config = dict(
    head_dim=64,
    norm_eps=1e-06,
    attn_scale=0.125,
    init_std_down=0.00468,
    init_out_by_depth=True,
    learning_rate=0.00477,
    lr_head=0.00997,
    max_steps=3459,
    dataset='wikipedia_en',
)
Each number is 500 + 40 x the weight over the matrix's rms, rounded and kept within 0 to 999. Layers, rows and columns count from 0. Numbers have three digits each.

# layer 5 MLP down (transposed), 1536x384, rms 0.1, rows 656-728, columns 0-95
518574524492530467511419468454564551440536490505529544514514558474457586488516343553385483439440509473587535474547582467491518511455463444488490432505436543471452452465517528516462531505472436522555498551566473525529493434491533505490434511445565517464451603584511535514504475521560503473
516538526509508534541455472543496520500533506539461473493587566558502544491507523516441529482463487493489493498502478565478568449485418470521531516428482455511489468456486483472502436492526479508400475522520485456493366534491468449538574556465496464511578451498565538509495535507443504454
625471559537525454473442478561437539523559405523540513553538401466603566501568503501539570411450581545519503456480435486509544581468492534467513471500475517492541390485513469478484542558455512545472581487542510549479581348489469464525474562576471585535551520574458484469517581463445459456
491502495482520488490510547438520560468448459537513479519563509520522482557522539558531486515573565502517448507517522526468538571498544447533486528534563565528515509492544424446561487436439480434474503496568476489412553488487554512481437475480542520507530578537564517584440448479483562493
491478534452537499560498540511493492527510469526510556595502499537477446484519462485482477477382496508467504515509504480569489523522569482462478523528518554492457472501547578551496474484547542434424521527583513495505459461536531486552491538517505531473547429555488481495494483442499539523
567535500557433431477499559400465486475570438507452523435476555498532522549530544487424601439492504561501599494436516554516445479486515471522420517494512501478545462470542484536481450578471507456500485553488534507418438533477483382478568477457522451517499491406559451500546527524421487593
538473540473494488476431504483504508491489475435557506540490525464502481536478465514535493501452503543488522494528478508522441473454550510512466457508543523491538506517484512528472455532498482496519456435512505515546522523516482538510508487522478538468519515501518523485526513518510558490
539449579527461435505520550498458450510516476466486480488511577567522408561460536455440473507603507438517558499489528513460445492515490529534549481514428421508490500548518489559514476557492490531506513535480536546490486526522508500492456495496477494461486538446504492475510469538513579533
521470497437487495499495483498516509501458517481564516537507499480507499521479497502541511498517509537504518527505503500512509519512496499538454490536513519494538524509487495515526514481494497461469522446491491511515490473491506511491458501491497458478518511470536505507498513524527496526
534429494517516469509522454503422524443505484550546427532508522547547559496479484498466509480504484453548508497454546484548514520524499489575521518551531506465465480460509522490493562505495512505493575484477510470529556446530462511460552479557486508480499487543504483455559459519489481464
491594498451497433476472528573577456558557466563499531557492595461470487480500384518464494514443405513521440459542459479583504491442467520467505466473465458448447517470519469448570525495545514487461556551508609449557535521605482496512532494493502525562478518621610555500556534587544476466
514473498517465484468534533505440523467518486466524473504528492473508508539535465473432482498481500546565425532539559460508578460521542501493486509531560461513535466523497518522486523515512464493534489394518579452539515491543523501518497541486452510532523456475528448560511503491508508523
544538467518515520573511511568572477462401496564464474504460523505487532506447412486496508601498475462449512521500505506492508581494485479473543473479561459420555487510482504497453510483494422480593399561437500493489475478505522430501473480485413504446411527394405464455466500516513536559
526457512495514528457477500477487528454521481457529569497521540503487499498548452628538575446478553531480443461524477433555488543480460585469541500529494442437456460556532566453493494472463496559442551476523530535490533491506454527518486526492417503476500541490460502507498528493472499497
502458535497443470477500509528465514483460534466421495486532563486507509531495535467512502462480471453494522528513492471479566469468463549534556491493513540488549437509460509524510496472517425510550501417518514599522498475469451550546477467460479489475532529479499505431566494505549510510
517564481498425447545529494580501420504524469528559557494567562533494499449484513480469492476489531454436520474478518495456524487520567517526589442514524512472518514473566482476455519492514498544553521462553472488514490576419484432501549487497512535442470511504506511509410409499572557490
468441581545518472478475608537490534516507494503535520434511549488563467514544493484483493456459576500511483532562551475479497500495511511517482453412515509485549518575479520529469443565415542490505505488487463487473438537479491504508535574527570484494553481588482498481460483445614525479
496543521457470516454575477468593436577555518484516470533406452522476433500430522524522488495533474513509500520440483540489531471435531505473501485511474491455491454522565535511552505456496485472500525463491495534522520502460486573528505467509519522466498496526442484540517468505514549521
447477458536525539490492509593432479485480420503536497495477534548567468504481487468494424430432513536466478433487503482437431429506503495536508434560491479508514523542528521457577487534496502579544458468470445495499529462536443483472452423501445554624495595481573477463489428442405462518
481603492515478553487539442602497474477515485571533456490508518468422409426487509501487478477470423515518491574601530485478493501468482528477535514516452462435573496503604490438427456488444514557502508449433495525565526549461484537540431480440485498425480518500452509441481560551599487449
464473483559396585566449553561439460459472562402485503455557546580520524531492432539451485591555476497493442453556465526526513521484505460514492549503503474491493538558539403437540549490505519506498483564500483475457510514505511531512524483481511473523453455558520482506554494464472479543
499523555550462480497517437487581545461540468536491529521435577506502486475507508520531506441485535471497469447439528481505480529481435538598460498438488482445455465530530502559488493453559511464484494531497418470563446479505464485565482481575544513507492519514499466451450524463431514509
532506492545440484576559555556516457495483450477531518497550470551478494453437487485477484529452492472494506453511497519460510491490483517478535483496570558529529504489467467512491532485519495515527534499515476507525523563503467500403499529541499484526535565491550444509455431528509518518
469526458536419455465495454441516528486486493598492606501576469464509488522464548436520535484469565432484561509500489547456515504415606553515480544453510486410519440497497557543551498565472551510503516488448484421401478593455506452517488518507464490491556502450470506464529515425435428512
518562531557511507469473535596536458500430579528508451523570426488556488500550475482529486576453489511521520478476465579504524508465534548440487438530531569545514528600516539475526535487492471513472547519563522520497560465525470401538496498440554575512484472495537482442519547548597479476
518499501499480498495488514520516506513460481535504515532529531480478500510515481520479518488492519473494513512495493484512477522506502500516514487492511479475511482513497504523509499502514486479505512477541533486500485508520480491485467461487485499515512494477515493544486500524506507493
433525484464530526512490415577561550470445511470492462577523537470513505578425481545447429514520504471449505512583565477505512569461521574503430502492490447537505522534485455506526479474468502555445458480496514480533497495456521471460467485473541367493570520534475538481469471523510512509
515458514506418356492511521505558512493462494587543520543568467459501537514511558578519440466490535441469458569529506479562556467477471488525545440490536478479518495532457487522479583457542362413474503542500538495428528464392428569485339455431486509536602493536475475518561445471391491500
517481534568466472499560524489496495455561475522518559478531500444508532538464462542459463535516481545480548536529444561494519486513449498501536511480527532501478498574534539444536511538435545523484486468454487462503495466493491506541466574553492521486434507552469473530487557492450486486
502487469490457493486527465492519520524491504476493485536498497447505515517480470520528472510494506503531508449515508469493499453529465514464487550491512534533502519500499502487501501495478497539496517482548485449541498544485511499457484506477530547512490509497513485508496507489523475514
532470512511486495520513478507509494497490482510516501493492502450527495500526508496504489497474516511511499496509494506502477508488518496502494500485499491507501523470501521478489501475496496500504500501531483519504485487502487485484480497506501497487500484518498484502493534515509472498
545551491492457489522503549513493476489546460461455522477484561505424441494449460487497436500552475427511516533546488437471504548521482508461524494526500548437546495507475554479509486485490500535482463481499549536491511473489541506432470487594456487452421552532482556500443488484539492485
530468521469473489495519468461529508528499484501539479449509543526507439444473506484484573518472534497525530526511483521508494491496444530547483507491549508496465453533513524464502484496473464528522465493502481509479505454528467475473465488501537533505551493499494514489498498498530472495
544485519517533485438471547527467544381589579475465518506476457569461472598443480503477518490546557446510447512466557484516467491500472459525488399485544516524481507515471493522490478536478522454459580470475465449486435472494477526475547472449587472581500516530474477547524512459475542510
557431501536467520458547496552475524447485438531516448485549488447472522497499498498516507515489566499511560521480585504465439510470461528548561522421492521427558508524525436569515527494463559438495477497522526570473423475516443486543521506497512478510463476568567438445511582522533502465
535531506525507498482513491415455555519547476493473532506483493551526454513554525502413518472447542446558440476531532551440563473410471554493470625550500462457477520504499524538485508498505525547541482501486448498522520478543537447480507479506513506515536475511499477459508577395461481588
504519502384495513515494573431459516547553533528504532529429499537487426569504527540529481494551567507466504492551483571519492516491542540510494511579487529513551438539499498512552482512520476508516517438543495541452484472587444416539506431554512475510488487473506498549555536445461474512
491523509438448488470511521512497520521516476498473519520492490486448467515524507522505518527465475512505523521473501509503489519529482465465502472518487464497479536526528483497514480546510472490475518486514522475526479455495462520561519542493509462530515517509529492523513527471489543490
558535467497477477574530477500421499512503508545475496440528518497535508520421442481484558487483574538465466465517484471491515497539592431455474476505502516437476497440495527511511567501549415427487507586433423581463530474470537484526470421464359463532460439469477497529490530537495457515
563514554493541548455342500525469503479466491507515538459445538486597503500473516532474550445500510440457445555421455480510465433528388557570506567530521502530472428497556543480469523390544459471531541504543485505430488481454466517451514488574406539530508529484471465461538553511508534500
504529508486492476542545438455507430432500493449456508526534551440533540474562473457486472424526480483522471515479524502494485499498470507484550494480551524530502443510489480488523498467471462600477473510544443512475523427514534548558461487483488491559498557554405468474471481485468512495
585534537469626504555482441532531459452535484555525561493540506404546474467477471487461395493585414503481450528427402476476543502501462468527541474544517495487469502485511432407548524518541574579386507465508495526455548526575498484484488479523499515429540475467525443423500523478471450437
538488480496507536550495446504462529529472529481494535485501495551637538492482528465434485547471500394454438475438547470473554554417505531534470461449463499514480583565500480512467526492555470472546533443436527534464571549455439452431531513522546390534538507454437439550511514441484488467
540491523505521533431426578525467482492512562514534439511489469582609489509473495440526457453490432493398427439477444539515417520520526502528501507508525541515502517438445524531529547445555461505449383550390520472520537474517479502511521507516509595482460488494517326520431486573491479447
525520463511504565529559428548508469468524475503517473531570569455576531495476503442471518500486458475507530508438425538518457504494500423544519485475496519524496500476528533444474517466500469526511514520570515485437510492441513473565490594501490590506520425475486541461580444514464502433
417540472516544561487468519479586591588478544569348477465504543466562543572541501548495485542530526500506479541500478529533478508475520455506550536562586448454514495519468501557551566502497451572430545476540467531528520464561395479421484473405583447516578448439432427494570500503461476494
567438435526402534505532437413420502457554454561419575573580614515643507464554513459540474475610535560447577537427436403510587427535536485498577534518511438496511494563485504457524536437409503462402484523494422531453511422468486463410490512546494469534521576518526528492507504570465411572
468505470524494493405490550416496552443444556499429572520564481554636473496512503565478491583580451483505549491520462441506542453400535600502492428486597505463472573540453455485548542537452471565427539509480457456482461541460477550582386490575504438452496478600531483503405464523536505487
532495571507492508487498456478539502513490524489504504527496516471490531483515480511465509495515516484538511496478487487511490516501477497488545518527490562503414539501529497524520515485494501491487491450536517504497504545523493485419514507492530540531525503494574501508493507519493510493
532445429551418488478569515476523532498535604480509493517460501478479497450486504517531492463558497521539516504462520500542547522489506570565538566506528569444529542490543522554561554514458523522528481427556512487511521526557485521510536562565475514464434468514506466450488528457517490463
481496390483490485439462433531480524557434474552431524461488512515412560485542491523519475430544547445515479563581477479452582447412605518491558499563513476529527504576445406416598570573513548469480542451596565565460552485438458525521495540561518519545546497507516516528609622531484482501
527502495545511481562544461492460526541545516476451488512479488488434533479502503490501533462524502493504479531505523491457531457510455508539497472517467544483487465506513527504505501533518484479461573537541464472521448443489534531498499542525474505483561580508538504493533537478438522490
453473479463480457558528472498443504515543549503530488478508522510486535489494437475410463506419506534443468451494543499550438480502452518544467458526486473502561473523513563514523506486465484487523449526512529523525442549546468548525522506417511495508494470482511484447561496502480497473
443556490489441466505532424538550511450461540487570529615498537551499496455530523451523461509397509499469507484564516484493507589539525515572466552543516453376562474475582512478489507480453511509476548514567536541463517498546510585500549520488471484599477495464503434505537486488505542480
515476471511481449516509493518482527548463479520527507461505530487490486499499492445465453470472491489460512513499504510488466477480504507522494492491524501482507475509534517512471496523503467490495445460505447458482405532526462506507463527527467464520508544479490494424487475483471520477
533515434521484458550482514488482486452423504560461499471484509460616492576435470563527457468507530467517571525552461585514521435549524566608505497514483479497474562515545539498490560448409398521512541459602586482472428438471530539454513514498592574571446564414458473534463576496483467493
537463494441535526481447496428532511488456534523463481510500461511543484516469521496480496480437526468526503491515507534502531502436513469503522499497511494433493486500472544443560469525502499476536474497519476481524517487467499507470564497521472427462430448495533442554554476522465490514
414526505454542481523541400513570462517536501514566573513504519556514543516470391437415478527520469491439475430536529457411611522529476493609486510543487485584484517517507431521557519549451502620474486510450482561489520507420524498485517541529444503454521491522487484559517514563504563484
442514491506470442490487539524454553481567508481516494435580495518474529558483483498498529499493496511488475475511498509537503478497494514529484502532502463414419515593549494503519493527466533514494472468487511582546552546509442516573513499470501511567486533475547449512546477502485520511
338497415501445595533462594481474506428505513486503489395474530441434524543510437541520499527487521484472417473605550419488613527426519501540507410491564427474447513576481450402541577499408618470566601428548511595547569516577493570472458429456548448544576371460431482542582532475495446453
528544460485586468507475512434481464514508517496489490509449578526534479531493574507527501484512539505580530516522502496531508560489458526529534499544476508498445405461468444548454571513481480544472477537480446457532478466517456510494541451502486467541476446484477517462504479501475490460
444583518441555482518516542524504397549506473533508482547519505501528520426496486495474477442526558483462525438597476526492494470433515500532517535499507483509487475522454488472505491524494509522464518561457492503459479453499510557530491518441470525480474499456500533466584516494494552463
438360526547507485433576449382521591423479487510549603418574443504530433485461469524488417453488422496529516488492536615409622455553484567494538450501456457474505502519472437510498526474442512502487531532563620464455520424545448538523556487501491478456469554517373472455554496416419460443
567451524457524470472496532506503542511488444500516538477452495454477460470510467519491529504469496462531553503426485549501464522566508516558474457508495506526529418477508511499488479502511433505412502446528434508522487430496494474536488517490485526518500458473494533493497498544511496476
509523493577520625464566562502405497530487504474521548493486607454477542491457549422509522512515464456506524531551536541515518480491491506478593530430508478599522383576468445472457514554597483451490427463471477569546451471507486534514523499477486462509459537491524491511515505500452456600
590510523450501486481591504525448516499517461505508445503422552472521581481479549535539486504532436524567446499435572518504410507563484464507551458507433522444454466528493392519541449496542523496502548506519538492539536592502513516521488492548551528510501521402529572548583399536512452433
486504482503599439494509486502558485529534532499608443469443590418423459527529477436414591479512568599491483453554557479562482419461433531485494460524455514466446386465469504432519488558526450491408423526531501504537603534491430430432513467460583584554478502419459579500448426466459487508
425607434522487478479491514465523488570521458436510449461508527478479560476455596471463487484595472541594538420498506542518553513561464511615465465521416529568466633428602589533482534478605545531537545503434566533437532518543570472452493507508409587453411515518509476531446530563485535511
522563498391576502459415446491489502496582525443478420558449502479456496544478536426445498474501519487478534443526455406452426489490506477503510469404448420460468439497509463544499579577463560521485471498482510498492576491466494487563517490517445500492436584436473463493517518531550532511
540515467539486501509507558473549441541551487511556464483443500498497459469517458470540505526497508435535482491469447554492490493495499505482527519496513504513541509496496491452535526517537493495490494517479527520493483481520499492541541524456486494564507523498516492444462553456518546468
550533527506568558447516524546453556515554557488598456505433457505489497539513474554490472606557517532485549489527479588507481507482501546556528533399587484465459496474503514500457412521482510491497603482514507562561558549496432474541519439484459488560453465459478515487471503474492489500
474489503473511469492527500429517477501493467530505496551484497495490484503432495516520559484536495488445484574546449436492455512477536523427482563524466495544485454446512529469524595510505472499563413494470496484471512503462505474444485447525470498471460502435478494458524452502516522487
454503518467545509483493514533509557457476468522511526526515514505507440554548451477441436451509512440497532499494440514484518472488479474514553513544544482483513486526533525485539509554532488538462492523504512518484498478540495443571448506518527452498534524491465487513565511525509496507
# layer 5 MLP up, 1536x384, rms 0.119, rows 657-728, columns 0-95
506498530494523511539510519447517459493541527512485555488462427446605471497470536481528565474476533496517533455446502512559461533522507507501490613468451514466453455523509480534493516491515505534455545537510501588550485482453479543496560514492476461433519481519507493546523491483557440440
521465594487551458407518483559398443562487493494562483475496459478549475494456507538470524489497465514467519533558494506494443469531539536532492470522455413381490416500536508402564475492520491520520496483516500551449544504481492520529548561515440523538495565471497483493508511479440577531
583491452436458515492528548524537482520479494467482465532627527494439519462551453476469531426551508490505439565505557484528509453473443518477529420578446443468522517539453543524448501452456460511529493619564460523557567446471535447485511532497542537511524497518543521559544437449542503512
530438504443517502594505506507469502518498485420586566472494498557477529509491524518491545543494510519500530572503529475548504546500453547492467462532541533536517518422483589507466491500517511469520484498555465503395434500481517473507485558491481492518486517511514542523450456491453433526
485501458499485470518508440512504551506434489515532570474457446552481473510486475479546535506494529569552545563509459491518512462461503436496479497501483484525515536545424473436467505534481539506512463493493427462530470484526490510519530479507487520460490487463492554600517560508477461461
500431503487500484515455502547490479465533462529524451483455506505468509441479554484525437516508487509468510517503475476563442459520544456527444538476557554509560515510469483516480491535523510520516470501530478451545437489457550507576523495499537522434499535511493496506466551547464522469
463594527509435519474469535506440476548493471517541505492425572521466552494548434512484528572547524481407495502482588504479563501563472505528489506403442477505527489496413489514531496490530449425525527535551527523571532525430476459443481550502512536464590496575477527500473567483603577544
465491519519510535585479526525512550495493501472500489517454520481486502498502567511508496565481445480544534492533510480502470541527500470495504494487484438537567508463503512547466492452479529494523468488505502527531488487456511490514478466537506507527509496524548489514487508509540439534
471491472566480469441438442526547496488508508464509487464478475474490562530512540481433507555423582494459510591499551549578527497495452467449434496552505475473539500493434464498475526525480487477518557516506406411539546535550496519493520512527523533470503513489552507516442484468489466496
539470535491527486528542498537529441556536561445531508538546421489483505471499475523440540534513452541518488584551504441537558516427439519447492523450475526498428496468473467489478452461478451516486509541443469445513534571519486479515539442451511408481553536482521544470553504418528539606
444494489489477543526454508502484533489549483459467489517499513506465486453543508566573532562497469507466521514518499456513515578488521521447468487530464485525509546548415489545477499507503487507504510524445454437520508440515463507479466490535515452533464516530537499490487537512517503539
562518501514510454527482471476494526548538506433483437520474535487435597547517577523476497494545511506514537434542520501470553509486473473503480483457397463517505509541453432534499529485499468495542502510480478475520508444434496529525436491471483525482448500437492483444488427498480542521
499514520469464520497436495549450576493517502554562430503470511377499539464498450527504505571443549478411541484480495490553496484502476511558538531493450514456507507486478496514442470446510542484507519531479497490523503438518492476553492423468494446530525543397534508513427527504464537491
540451484434484493506547517526498457495476425501479450476588490465575511512567428548504494534493477533468510534505517445527514490503503480506462470565485525528518551523451596516550469457547553545539522523433465500510508488519482495595489451551442473526541511470513549529503503529475537504
494534529504483571482437532435517488500470472485524492553530504525511522460485540512492409516487550507545540509510519460536447526548537507500507518490478503505484461454492456552516473476542527489500476527567536521476515492566502378483532536504485525466429499519548511520517578532579519520
517449462513537524554504482580487418475540564486476472584480457512580415517489537445501535417431453462574519544577507518511519519484416502453527428493552469518502491462486561554479428467441567496538531476471536482556458450451538452452530497521487494517401415527481523441532483567587520448
596481570424481502554531478527509477510499541484486576482498503522518547536476510577476460502506462525475548551470498457499472483517444494534472501471514483527501508411454450485506503396483521518599553469507585465420512525593511431541512578511518522505483469440579502449451541456493463487
494442556481586554492547512501572525493461473451447609502469449512500569554537484436526505470461445521517415490504559530540511495468542510456587533436461517494526448421486453394478505476489439429466493542530473566490535497507472449488452391471454503473556548538468471554542480495541555499
438457551480526444525430430429502448524482527557496472390456499444546515468515554454488487472482516460581511475497409402544498525409555587456436506513441555536504484458564474585537418545511540485493526480526568485509475422570559536510477424423529558508508510502491526519400508512517460507
575550548493427440511419507502409460503431508470486515482491514509533528554441602424421429525470436481488570472539526505559564505518477480563463419491520499532484564500470529527490498545486511465500556444582511465483531424500532428524501445449500460462525492560570530428548445472513503544
485551534495567468499556535538463514522531457460519459538437497487562470396497521468548497555454523553463504532444429435471482435504510563484474494572507532495519588453426570524490478529513446481496546429547532555500617564439502543572469557511495497464503504512500560487500467496487477458
485494509507439533554538574501501475505507511489538501482540479596431554491421491532482406586525514516512526491464522501497510526508525487459509453460570549478467546456490466542483510499483448519465523489560565472447519560531496399492487565461496504498476474532510548522438486605485487566
503516548508501527510444529494492485500516494418474486513487484484491548460615510483484484557597540571459474487469524484483431506497533472524557495472470504525507526434479528533498525586543552575519463517535479482550506483532446502517388502508533524507589491528480543497565525468452421515
427525494525486461488507600541495489506414519542500486484509518425548459453468416548516450478502535514440512499500459474526585483502546526514488513471569529485444512548491534523486520529503570459484426440495495509496434501592424504582453508481503494447451540507474478548439538561512531402
511466500490467517521499497532536510544483516519536491514510491487482506503474520502518472537497513472511526513494513481518520456498556494489533534509513515543544579504491535505489481493536476499514540509470539471514497505489516484506475463540544513465488541505522477526488486501546534536
561505494491517544488427488457437536501486490438448513493558516500492537481615488459530467471482448544499501533557522497536497498533492490451554441528543519447586486568493524443531505454460554498500471478509444510499487415529445482549464473512556513436529502492485506492486498505504506490
631552587511504429429431632407462442571463532439500481443386543488517552532513539499526491574486454463487478484459505510517550469538506437455506408463530511442506529500409528467470477472492554531472573525549470521469508600505521523615449559493417449487478522516504504467553494544513566446
505542497417483450469525528486564463546460543456472533499508493501470467526532498527464442416569543478451519443523508368481468509468435513517481487519504469414530534427476529520532529507547496525520553462524577526503554547484465436518542474431485510543566564504465531415583478505501485445
510531525505530525481498506493487510512504558524549512528517526469513491491514484525508518508493482511545462537506525513527522518530537524547486486542481534481506534496508518484473539492519514521506506544543543465551437493507495481537485488480485483509508532503524535536487521505502529518
516498513535542519516530509523520482531477482542497473508457466466521512494527546506478520505482490482495481508526482501527481494471528479510496509506530493527553487473459536530532471507515513501533523513446472509474461508512469481517490481454477535448524516522500496504493502517518521511
483543535506489470518495463492543453569583475493439480574481477514448500472498529518474506521520537494489491525496501452557466470483537436511540482511445476502470465488514524501497478506528538487606550476479492453541555482484519484547516504511610452493524510575550471551480439526537500507
558492542493500588465526500469514484514539460516477506515460535496513573524486475504429534485405459488474516523535512506500523531530556563523460510442501496506470494535526558525589425498483498480522518456481550493541519498479537555564476523563507490467472467498492552442495544509431483483
545450510461496510516467536463420576512481466472487566480497477485449540512504496513474499469445463509553488503556505535495454526442437483422484525508443459478534537401501512490535460511450521480470521482467578567581453502452515484488533463459475533465454443475494487458428506475510566598
493584495474493504490465485412531402455456531457489509515444535484530530504577529530507459553457474453476522436491523462528511473531474475471411503553555525417553567501478513496489522529455482512474572494564544526456486406443509489465539579463485469577441497433469506493575500462486489563
532490532459503519455490516495512458534551434446522501464491492548492543495498449488494458558419465491462580493499463525454471467522482471505610447483497528421525537487471510480515484434496473477532591544482472556538538517523460568469499493428582558470544468522557503529538496562512512494
505512471467601534510460551605530526527527438493512492515562623474459490492500524535475451489487504483457484552469506526436487539478498538444440451492481485502552526450509563492410446496530532523484465470543442464529491533535486570588581509565511478504524493480500535508526496404454532435
522519472466453475530495539500531441532530487515519465516471463466513458495446544533531491531496481462497516421476506456495475454491532505515445519542460444452493448506537556485469493515474419499488509473504499565583417521512488483533509497477513443490529511473503515472424503504488526514
505529551462484566524481545483451471492472473554509499542469413437528528487554433521462470611532504596495518535523499477489548515436447498556519469524562565502469524467535494507518539473506500464516449514428548471513497486510457547537459561492546555524528474486580517455426608487504508491
486511472526555494465425498468530442471498463548567489517462538460461538498484464427517501553465484477544522495439568496590535532567576558477481487545536424469553488413507521450481536526533479523546452537577513465510485524446487523506485444562557554497538481577452463482534499438582477501
459500536507548533492457548535404520512512553534493460470484550493541533483522498487503465493494491491507506508468465454565449504449459545537448472502516510478568447466535470465548507390522470510612516574480528430474537498521485573475535479600489488466532467477501529533545519456561495448
556489542580415585476502439458497458482446449483485479508536472473489519457436547442453486509463414492509453472482518500436486563463535520523494431529486525504541502434589501587493440479606531519533536504557485511496462513554564546498502454495540534524454466447490522479503546477526553514
490431430607512449566464551493539542464473535418475549551469465550545462477518559501472539506435533506469493502542495477602511553501455531418486537494532492488466500479463524507532523463478544452508488431560474545451468542527562509476468541473512435502540485475468501479494542486467501499
516487529481514472469470528612531544563483496455561538587478539590599492521515516464539500524463472519467484469507484444450530548409447487499425523512435459455475590437524482533448518442564523538471418553437511475565589468522390517477479486497399462498476541564492566480517449531536529498
475466531539514523465485550484478533510476447530520513441560486508506578497503486475509509528495557559646484522534461490550479469522503474444484569526480586537514485484555443462562485516479517398538532416459465480530503502436469474519491472506495386461461485552502563446463498398442474476
416538543469416442466519485506542432546529467499520592559462515507532489532551490503519402503447486551474477557488558484551488476515472453511478463501521515477451538448455570466537549490492460484481473487512567469549499522494546514501436442452512477520483479512432473376555485488444540474
460477453512546530460510482470501541515517413508496549483542497506464460525519462460538545533552483579565439499445543421450467475567436554424429553530503500411501471502490490504575453453604505505557550465522521504471578494486510585497567566551500510445558469510503518539535479483572393514
536546492535474498494444544456471560527524456474496490537516555556483520487460524493458471549459469508487546479418510511544493492446511465541564470514477508481549624454528451498530495480538468460513506453497559437508520521463520633512524540562430511479468416576513518458496482549516539535
493481551468440532508521551530472493494486466468572494468524524480408494470484491481485541474493520457483488475465464505517498432499543513559525487449542480471466458454437512513533518523437501443572490477499518496523470470508495513538539510502503462536531480451505557507444534485525538575
533501419486391470493505467491453510479517554455513527450454433556487585545496532525527525573446436476430514387533528438419486508567437459463525551506566551510589547528472371448471477495501536545564577464495534453522515491527513490403563537506479546474563445505492530491551524460504529547
508496525516512521563503542510567448415459554488493588504479460459501488444498399398526475420431447505523524487457506499565547479426550528509484482499504444512485560497631493450497487471493505467540511527453543379497457524490476503522580469468453547513560476530547431475496561492469513555
510450509432522529490523456512559506530526536466492551464493531506560498447477489561510495514489456597535523542440441491446571495512482519482493478546483549529473552435506536523422473467541534494491482517572444562449523428501547495489477426536543577494539474501489525510514562501498487502
492528474471529423515430505527488559506495581468496517468564537432512531448509440491461489513446473457542492534436508541478404559431440475514426446514510575485442548459445491492449583452520581560490543553517618467466455479530527496497476484535530444494434538501487537510501530497434503492
485473534438449528476468513498471496537504499444534583538562427589449422527412421547530469502591563533565502474443518555509499512443539473486511467487475497560494481550455488549438503537526516516530491490529587546590509501474522556499543520562451482482448503444560542548518536436533482538
560438553507526513494526509534522457497576476502504548522497535549537520391486580468510586526452505437473540544470536469473552530544434429505473498447470516516472497462496519492512517533449464485503510519459527523465520491474452518477529494537493536486538442486512503502526476540497490513
515424451513556540568492541554449466494519467556523523452448486432577505485492511460464502487499475493449567466530554428489474531483535410518497511472502501519516504493490505597487466507460484559478407536564457489461501456573537475543470563533497496484510478491501566544517545546570558542
501506486521437511498561515497513432491525449488488547493543533477555540455508488561490497509499460504534506506487456432512467555536502495475524400470601526484458507531413488461485568448455475449488516486513535526505546488475503562507495522504572542453539505542474488511474528485551552445
470507502475538520483476447583517523491544495462485535510497576496477488461545515546543538495520499512511538483394555520493580484528468526511508525438448546438536562498510506504494487522455433457535530451464518463540535514556498595540554525437562545495479424461473564552584538492519517463
526494491535512537538534461529512548501462436515506540582537479530532532447534471524514516563525494502457471536487508487568495491459509523539524482512459562560519520454511510455514544518500510548535513479494467534464396437510490507449466587566489484478437477548517508511545533512519498450
553485526511469486525542457485500532467435462470512495483434497488451507466481391441509513478453459439585486532481467534479529488372445576509579525493481483489567525487551474427526534476553481446612538462508492514482561454462504443481506403499453448554463475421445535440511545482545498470
440503523466481495483515476567533499419463514477518442390548520495449512402502520433522524514456541495448516535467517548513556460498447546535451507503439540483531542540537553545506502482522522394582479493530476482476535530461499457486529504508501498471491554510538546462530527513451449525
536472527493524523502464478476435508526557500525525576595521497554511508420512537482472564476433464482552556555516555494499514499465532423546458441516460455497475495464529537506476404473450479450445514494445502533555534487504560476518460598484475593510646551551484532443490564554535583516
508516517474510473513458593530537488497451533485464495554551508509523531441482557458537465460529527501607424451566429463559562458516499390487471446532525428509458530530514424498454500489432506527444467466510478474490557555543518475521562509539517505468487481440529483457591504506497578468
485538495423486467460480534576485506502527526473515509520522442482490515493491528484570429586545523492560538507456521449547423463495464547452387525496516487510511532518557458499510526573538440509530439543464497494457545491532469402534478544476487513433452565499469467546483488482539570513
529501491472430490535399468480510509546415455428460523504577522446503467469546534461535446478482448533467445445476529479541480546484460516493504458517540482495440525479574516456517534524478485559531507520464431573515474459553507463462557508443516471542521506578451547494467480517487549506
483515534517538447467529469534495402409470538491571491608519581480574516536489529532513469548503393496499532474565590478450512403583516483470508491515487487531523540505433444519423479519535577458562522527508480477436501493550596504573452595469574359515593557393546537441483476448485451410
462579447561509521447545438485444563415528509542508477530446520557437543443525473452557539464482448434541503508491560561500451483477526482504558494493509490406598415456512536457517470430510456458475472487552512485571495535460503464556530471487569505504517585517516561551495479486481525519
474549463420497504493548482619437504520500472429562472549446411460458494506445550544509508516521552547498593467470544498527480477411545404504463477460558468498509480510510464472521448461546550561449434518605559465584511462444553563425468527448483467566427489472564411463474486508437509508
598453537510537503523425476525542531529511487476549470506531401505464522605463520506419553508474568517473494549500454483527498509489522469486524561484521504556554476526522455466452494479482488438594463513472467450534464474514477477510499493436466437468478503512470567469490496493495454516
486529573546471551484490515512541515478471497456500407478522521480467510476517455518426444469494497500522442516517524457585552619452543481534531500522514432502519492486475538486449495531526461474461492489443496557558462424539474535543516484529459556498523490538498548487463548566532585556
476540429605530471393484477521500459537529498475533546503479484487432518508534459468488520563608497583472541543449519472519458485485543470495513454472506450468488443475462522542526489438552459446496573490531470500497511520463406562465503557489547417524499437458503487444477530554514522376
487459547558503427432552408423520475529537488469535475529498493486538446491476428536467461484556420578545532594567496528541492460568511438413470543543513522563515507461434575492410491506550542442508532490512525501527521498466499451513477445486491566468543520513559547429428425516473531556
509532469437481545459503452515475466492473474470516526494562485495480512482462549484431471529481482505486533520516547575543487545548448428519561507457494512557459468558485462451493470537539503426590492426509466453538451495507475554467490571511520487442532506547497522492509609511406504463